python train.py --norm_eps=1e-06 --lr=0.00178 --schedule="wsd" --doc_mask=true --steps=4832
Each number is 128 + 24 x the weight over its row's rms, rounded and kept within 0 to 255. Layers, rows and columns count from 0. Numbers have three digits each. The size before them is the row's rms in percent of the matrix's.

# gate: layer 11 MLP gate, 448x160, rms 0.0561, rows 29-54, columns 80-159
# up: layer 11 MLP up, 448x160, rms 0.0544, rows 29-53, columns 80-159
# down: layer 11 MLP down (transposed), 448x160, rms 0.0766, rows 29-53, columns 80-159
gate29 097:112145118122134174187149086152115143101128119081093120135146143071131165122167135148085123146121117111154165119132161125124125113182118093076133141110119129138128118151136112111159138122176126148129110094138151160134102145097090103105132090
up29 106:158107154152121082100120162141133130113129083100141096150144146133123140180138139172133102130103129141104143118124129154153144081064161102141121078116139112130153134146116125118135125127124169111127149149085144083181146206141128114133147168
down29 108:133118135126102160148094156152131142144139131141127100108136142152113101112143120143169101152103113149172151156132094095142127075131133119131108108173125091070156116095132146126093106077101134120122139150131109155118120143146160103100118100
gate30 104:133115138139126156105108139141104114108086124147112136154151142102123141102142145097130107118113132101147146113126145174143146138087124069161135072071124117138101132125136058130144080152134085130115147123112127158131115128106111138097154122
up30 098:134147145140089068105138176126137112129152159117219128135093137149076125121106131146155106137116122148124168105132074136164123091126149134148105124125102113144114101087106180111126109116130130149107131135099150135120134144125100153112129187
down30 098:161123111119119125102131088123109105180104134114119131140121145118117087106137138151134163144153132142128172119104115176118108173113092107130155060139101085119122107133152093130104133154154116081126166146146148138146129114104159161100195114
gate31 106:113130172124163120129111120120104124103113146094141106141146172131126115117141096145120123118111112172167193142151145090152154141159147134131163136133126151123113104139118124088059153136130081097128185125139146155125137121120130124145133096
up31 109:150110152147119157099135153162155119128131098110133124127126089185141109108122131156128120120068140113120158104160130162152041147129147113160129107114134105116116142100125131106132091120160114110150092121151139141136168119131117159086142138
down31 108:088151131141151103112159100133126103108159136080139115113136121119157128083144158081144153143111114138139170135125164127133135130122156128147117148157116106149142129125145118103117108130152107128068125164089170066143145101090126128120106113
gate32 095:145159134126151141119119120130116110155118107136127129103116127109127072089093157136103127146128123086105118119124163127119157147145067135110124154154130153129140122162151119078140102154110129126149129148105143123129136117137126118130115104
up32 094:161147137153142125103115159112151132138091122107145141120123134160138113183157128110162103135119145147073139117191150124150085131121093068165155135110141120101121085083138094101115128113085153103127105162168109119099126094123176104160089160
down32 095:118142109075162105069092123140136095116073102141119160091140136165188099128128111109153094099155114098153121108114172132139137126129130154085106146112097123153125147138152125099168122138110078147108126138092127165151107144094128120146153088
gate33 097:081097136135157117165151119125131121133186136146124110127126149114145117095131135131108120105149126161114105124073124150145133146109178071117185117144136150109113153076124173133100128100080095182159109117110143121099117118153144152100106132
up33 091:136134151121123120157138118099134144098099143147118131153099106087109138087127130138171146078155118156106177136122144199139142171141098118138154115126097165102132167147150127101162124145144123123124137137106100118099079119128114123115127118
down33 095:126132114161151142066139123156146160109146128120148099118138110106124134148135138089119123143124160127135115117122146102122148124115130093152081103155149073061087157124132124129099107125100151117140126148121125138174169125142150071113147096
gate34 097:147133186081152141123178098164099102095123123126127140092097084152164198115100112138093155142128141148128146158154105104147118120103098148135125119128155179128061125156142107138095148120112097139137143155118118122092111128109143108154118126
up34 093:097113136158111094116129111131143145165138163148066108163108141134155104144132161134177161144096119147115161113147138153143129130169113097143139120163134135094121113118103147096134081110172132113148148106105112118123104135132130182168089117
down34 094:111152094139152148134170147134056141109115124146136120138140120142116159121149106166094101121123153149137132178115092137108174128124109150128107176113109131126136173132139130122104160097131149119142130131112145079122169102108111108105143143
gate35 099:107114117127096159117125130147128122149126139147121130095161123130136149137127172120107139138164138138126136103128101181146155089163130165128124113114110130097150093130126117122059157097193142127142177118080147101101134113099149141119158143
up35 104:109141135113114094173143096092118139091108093090147166144057160098117126090135130112130102143066128123116170140103154142121110161156116168107130127098113105119114152100139104091142127130148140145094118081121144170116126103144147118106104151
down35 100:114148082093136153100137129155113175150164109112098139111125129125166128117144161194077097123138146100131100127074111167146140140156134107112158118118124141146160130122122111098082144128151138120129171141127125110111116124160133147128141133
gate36 101:109126140129143144111106113133124124100114136125099118110154135125074124132144127127105156080129160142162161113151123111152109123106141130117141110129108139123111064116117155101138083110125117116135129132118094100137125119128111107166127131
up36 098:114130173115128139126162124147167122124138144149172121146157171162122160070124070152138122189086127100153120147068153114135123090108163092127120091150093156130124163139142132162132145159104119147138117133111122104104143155119108104134095126
down36 098:123125118089106138136115152137097126151161126121136111111113139172113155159115156130150128088127121126128115134123083128141164162152163116179136124116178124088166161126180113146124097144135164125107172119128122096146136130083117134112138131
gate37 096:117128143126140100150133153147099096121129129201124126104095183167171141110126123110158143119149120146135116137093139131084144138121148128145149146125141152143160124177072173091084130122118137160173141133153177112125133140160079104109081109
up37 092:189122142134153125115157115130121132124112142119165113169099096109129163115120144139100135150082144159110102147152155149116088117140116122110142142120146136105133176125107126116127147106164179100125157187179112133150109157110085133150104144
down37 092:083103105120129119144118145129129153120140149099098096126138071129101095170129146128139128125142117096138119089114150079129139129098104129151151119132077164141100107116115151118165111141117086159094102110126138124138102108139167174137159115
gate38 115:109129125115155137136100138118173100109137155147126126146139140108095117115152145102132089121135118093150154128104098128146105104124124112105156130104104134089122115077148108102181110173171116116095124103108150159170158108106127113142098120
up38 103:087148095150118113112128129116126156132107107124145172137126158152107173121121117180125148143186078097101128179132160167124137140189114143099123178108127140122128127136123078082125148109097089126110098117142128099114124115083113144110097148
down38 103:132132132142110125129157103159159140127146160101141142126142132137095137140132131184100113129132161095112146143081171121107096118128139119124118149133140111106141107127134139111140153100101141140105129114147079148147142087160171165105126163
gate39 105:125142156103125105128100081123137139120132114148119131132133154118118116133106147121130121107105116106115114133132119100129151098111192100160166133152118136111122142103128163130083148152115095170145147134140144123070129113099164130111110119
up39 108:119093111074106107134137116099145082121133136118152134130108130122144135123102110150119111160154078131151108135158151083132144114106171131145090136148161124169182119150164145136118129143113138152176115160125121131109109110120120130173157131
down39 106:152133117135130128114113121136114141154086114129121143127152050100147120078120125138129148146141147151136112157137093111142074115124147153064117110111136087129107123099118104119149116121142139134131130153152117116160111108126131135162105173
gate40 108:098117164136132084149134134114163105161122119185099200135115170117152135122140131135127117079133110129142128111119137135139145172131166111163142129132083157130137115133163151127115152150180115092086147107162137138115114135140127147122141144
up40 101:136132154129188145144135136146120122126156170102107147114131128119098120145172158115102139150128115151149112120144100176112133114130138178120149082157103186119146126121119128148133174135117088163116162131121183136096107109150096130125128109
down40 103:113149116122155090090153158146172161119153173094091124117070102148153139116123089063139159087137147108171161132136139137141107129140130113135142147132102113168114156145160161165094109119117154112099140134130096170126136147136102097150118118
gate41 097:104159103166126117145122136131137158147168125062115138121174122146123150131176128066138142117145127132140126170161077106116141149123115102086134117137107163126076119146148124123053155114132106130149133112139131117125117099098106156116107138
up41 106:109108128124114110157090169136120113167151162097099115143130100124104124118128101127172161119097101149103142132150120128127114120117117133143168104171161152145096113115159094128107117112143121131131113107110132092114105134129138120114070118
down41 109:121076143102131079138082143148122153092133185123087101109090092090145096119100121127144133137139144086126121104108144143137087111121127140125123140180136122143154140102116172135179133141103114113115102120088141116120119131144139116088132173
gate42 107:132143117127104127118157088152145104124112128116103125150124160112132158121165181150144123129143205126125159106125046126104156118121114115108155141105124102134074128165123115136126151144118123161107158075134115158132124130142108157159095130
up42 103:136135135089129118125130146110115114131104098134186152125132104097121113122113130149154144123093107154154082162149167156137134117114119077126159127127137156106143161092066144154135113176098095116083106080086110156074111117141132088154112117
down42 100:122123137120109107151144134103124134137119149140165145152119155111161132138112115069147135139120086139093094128104117154107132119111131109123149141123149105118120107072120126140126135144126099122121138140153150172124102167110108112140127153
gate43 104:122163139140102126172110109211122124109150151149102148125148121114147082109147113129151133157140165131163106125159099162080124077100047056165138115169162149098143125145116127125104112131130121131093143102161149107087168125156119148123163105
up43 096:132116108100135142113112136120128132141143107127119142169146117128128146141095158163091113125126090127093127129143105138075117139139122150149139131146105182089123162155091157126140118169093115116126133112089142128148139139157104152107145148
down43 094:123148099106118103112104110135108116083107124113138126112128128154142129179143138139123126102070097135136126153121121108143146147121175102123114121153116170084089133115152147127086128150142124179125168129129160172088076068113116128123138143
gate44 100:083141158119146159139117157140138107131152133148134131078127160114117126151144150118115117128155140111106145154099121122146116153175162154171114111108107108115118083119116085143126191157153184156102147158113195124131134134116143148164143091
up44 095:107148136142171156120117153109102074102161116113121145141145120152174122145133125133080166093126180138174144148124132168119136103080141177092117138117108133101106108136153148153118129089119130112124115085129089118099145123162140161098114083
down44 097:092156124124129102148111096147138091124083086129124084121130119105118110118131148062156116154144101138103095121130150114159121175131142133140134151087108152167117128111170148114098167143138116106144109164139145153115133135119152118111192171
gate45 100:140141129126150156107069170079087063154145161157154141147109118107187143129110109103109137159189140152090135169089127112134109121124122120114150146126079158161117118130111164149161120142116150131125098085180159147088148141121112119119109163
up45 100:172155162134149165110131094115133090116144121100158155134114150140145122134136134153120136166119107109142163102124097105153160143147141126155181160124108134124138110162164162118123122109096102101136122124063133126095126084136106115126131125
down45 101:116137079119131106123131169155107111122126131152159125106095130146070135119175105096176134131138121111137124108128137161115121130150115109152111125125109116143055136132152083093132088139089156122120123157124155111129128153121088134111137073
gate46 099:111148122097157145083155102104131172118123142141153184132117151145162142136172120129108148141120150126134118171144130093148140151141113136059137083147104079130109112112128127153150136125112141140131121138139143153149148122114114117149109106
up46 100:127100181112107114111157115178075089149124154132143101104105135114125178150118095111112154079167117108149099112170123113180144147120136133104144122153140103121143114144138107141137158119074132121105104141095113104124135161125114135106117131
down46 101:158100153128116110146135127113118113127151136092126145108067127129138113137128104159131130121103128125141131094150122164149120061143121103133115056124163157153135173105155141140122134141115134089130114143123099069184132142118174133118156110
gate47 091:144132155128148125171123136155123092136178130121138139140130092115144117141119126106104130109124105133125126125155153087108128123121144112114130137163123124119144141137178082131122136168137149147082155120070163110169075128144135164143151135
up47 094:171108130115151115121081113159161119123120111102129130167121166121131109179138100082121114136137102134123160132083157137154171090103093148107126136175097118129120120131150144125118160078147154114125112093101097122159130124176136163149163148
down47 095:132162135151095130111134140105086124156139127175151152133156068123141135172131118111109114098149103109120126109134083149095103129146162103137126121110103187170126124089163141080116098099145136129113149120097126142117129140095129137143148139
gate48 112:088131148150159102124147155145077097130130146127147199092115123128126136113165117129090130116098130150113096134148100127154144118118106133118139139142147139123118133120096140091128157112127132094105142130153147166056108148119103155162087163
up48 099:164136130093099096156159132164120151182109136109117100146110114101106126156135144117144121130121096124104166155118097144160112124119098137090114091142097140117186115136105160134147170097118107098144146146170129114102110128125134107173093078
down48 102:149094153092103217111123140134114157095121119138126123163166147132113134146122173104161106112137125103151148138128149106128137150117149091128070140090080117123116120125174135147146121117129136155102117161127122179164125115117123136124137135
gate49 102:120115149093130120126102060106139118141115133127116123156151113087161151103113133098138127156092132111157131179120180130156144153146150131141132126128121121105130105165127135111127111132157122149100174103127102155084145108127150133086190145
up49 102:130127123116118138159185105136126170084156115127122148105130141147111068069139120138099135117128140122143128150055152146103144159131186128091127092160117152125091112118085096154109132152115144112103113145177157122115145091091164107112133145
down49 102:112124118101143145131112152099098134166124126109116125122101151112094145138159111087099089123121103154114101108106115135119113134120137128071116161181140150181169127135116111184161127148123132156161123116130127113110141122117098091138146116
gate50 107:139133106098140151136098105140153132096106128130124135128153097075145161146127096117194117146106136146125086172111098136126109144135074139127118131154138128121111116139162146105124132102136130171110145107117121145080100079098120148132148111
up50 103:105127096134130119107130099171167138089126117123116124113145145116169104118109104149154092115096113127134101117131122153129124110111163104086173163104091110122137160128128129123146106142085141109143133151139143113131051156159144163120129130
down50 104:090150119145098134128106143131152150139103090093113122148127132146172101161102130150096111136101121159107114113152114120149174113151143175099122128122125085163112111099130159129128147160117134071098149173133128121133102125139154099143130129
gate51 092:131127110100177103123124118130105097137161123119164122096114165155135127123152140106144112140113102126101111140088104109094125140160154116116117065190131156103122103099145152148142161077110123136182102139121082129119100147123128127135082105
up51 094:113079146163121117114141105122118140158118131107123095111142157135095115139084126127103129138169088101146099117097130141081100146112109138123121117125184126114122166145141089163142091112160139105169118122114153131135167147079095138137139130
down51 094:135135099129101137120127137114111140113131078138122110115111119118107085163092130135135146169126146151109151119103114124124079150083151122101118130082117130140131111167122145074111158119125129176154139131138144100139102172160161136108122110
gate52 103:107113149159177122119088122133139138134159097132130149176156166126075160118137095083116123094124115122187130135129130105133096165132125107135134180125097140111107136107135127172104154131137159153156131106168156180133149127103147128078127122
up52 105:124097148122131109114079154091120133113119106152128097148126130118114101088133128128181121117129111121131147129092131115144126154150155144150138118162107124135150130107138111166111101142124158148163133098137150124112128168153195105112116155
down52 108:181082157106091111139071125126089125098116138106136128085122110143140087159092169142145146139144122090113124138106138143134129102114148158131111110108128115142152113135127138114152107135135130117156120137102120110113108150182191120132138145
gate53 096:137125161147113162188173112116132129113124150100154171147123123118147121164144149128148148087121121122170169145139125159119168178144151112161119134116112128102131118142133086087123161116167098138115159091129105133119103093117122112130112156
up53 098:140140141129122125157079110090173107157100135154134131123120104141104202134144140131160116124095119076121139133121132123117160182146120133090124147118108129134137152165139091122158129145110128065119114108170115149110140116121126110096149109
down53 097:126126180134063149107109129096125133107106146145137132125154140139088175116105180153087108153107119126112174163143113106144140167123094101085072138135158107114140136125083148136130092134127140104138159108138124137125129159179150122130119141
gate54 098:108115155153077102151114146166133115151135098133138120150100148151092135086100180129144123117067173097113123135067139120145110169142153057132140134112143146129093149134125132123108115144127136139138144066124116150126115126115118076121123142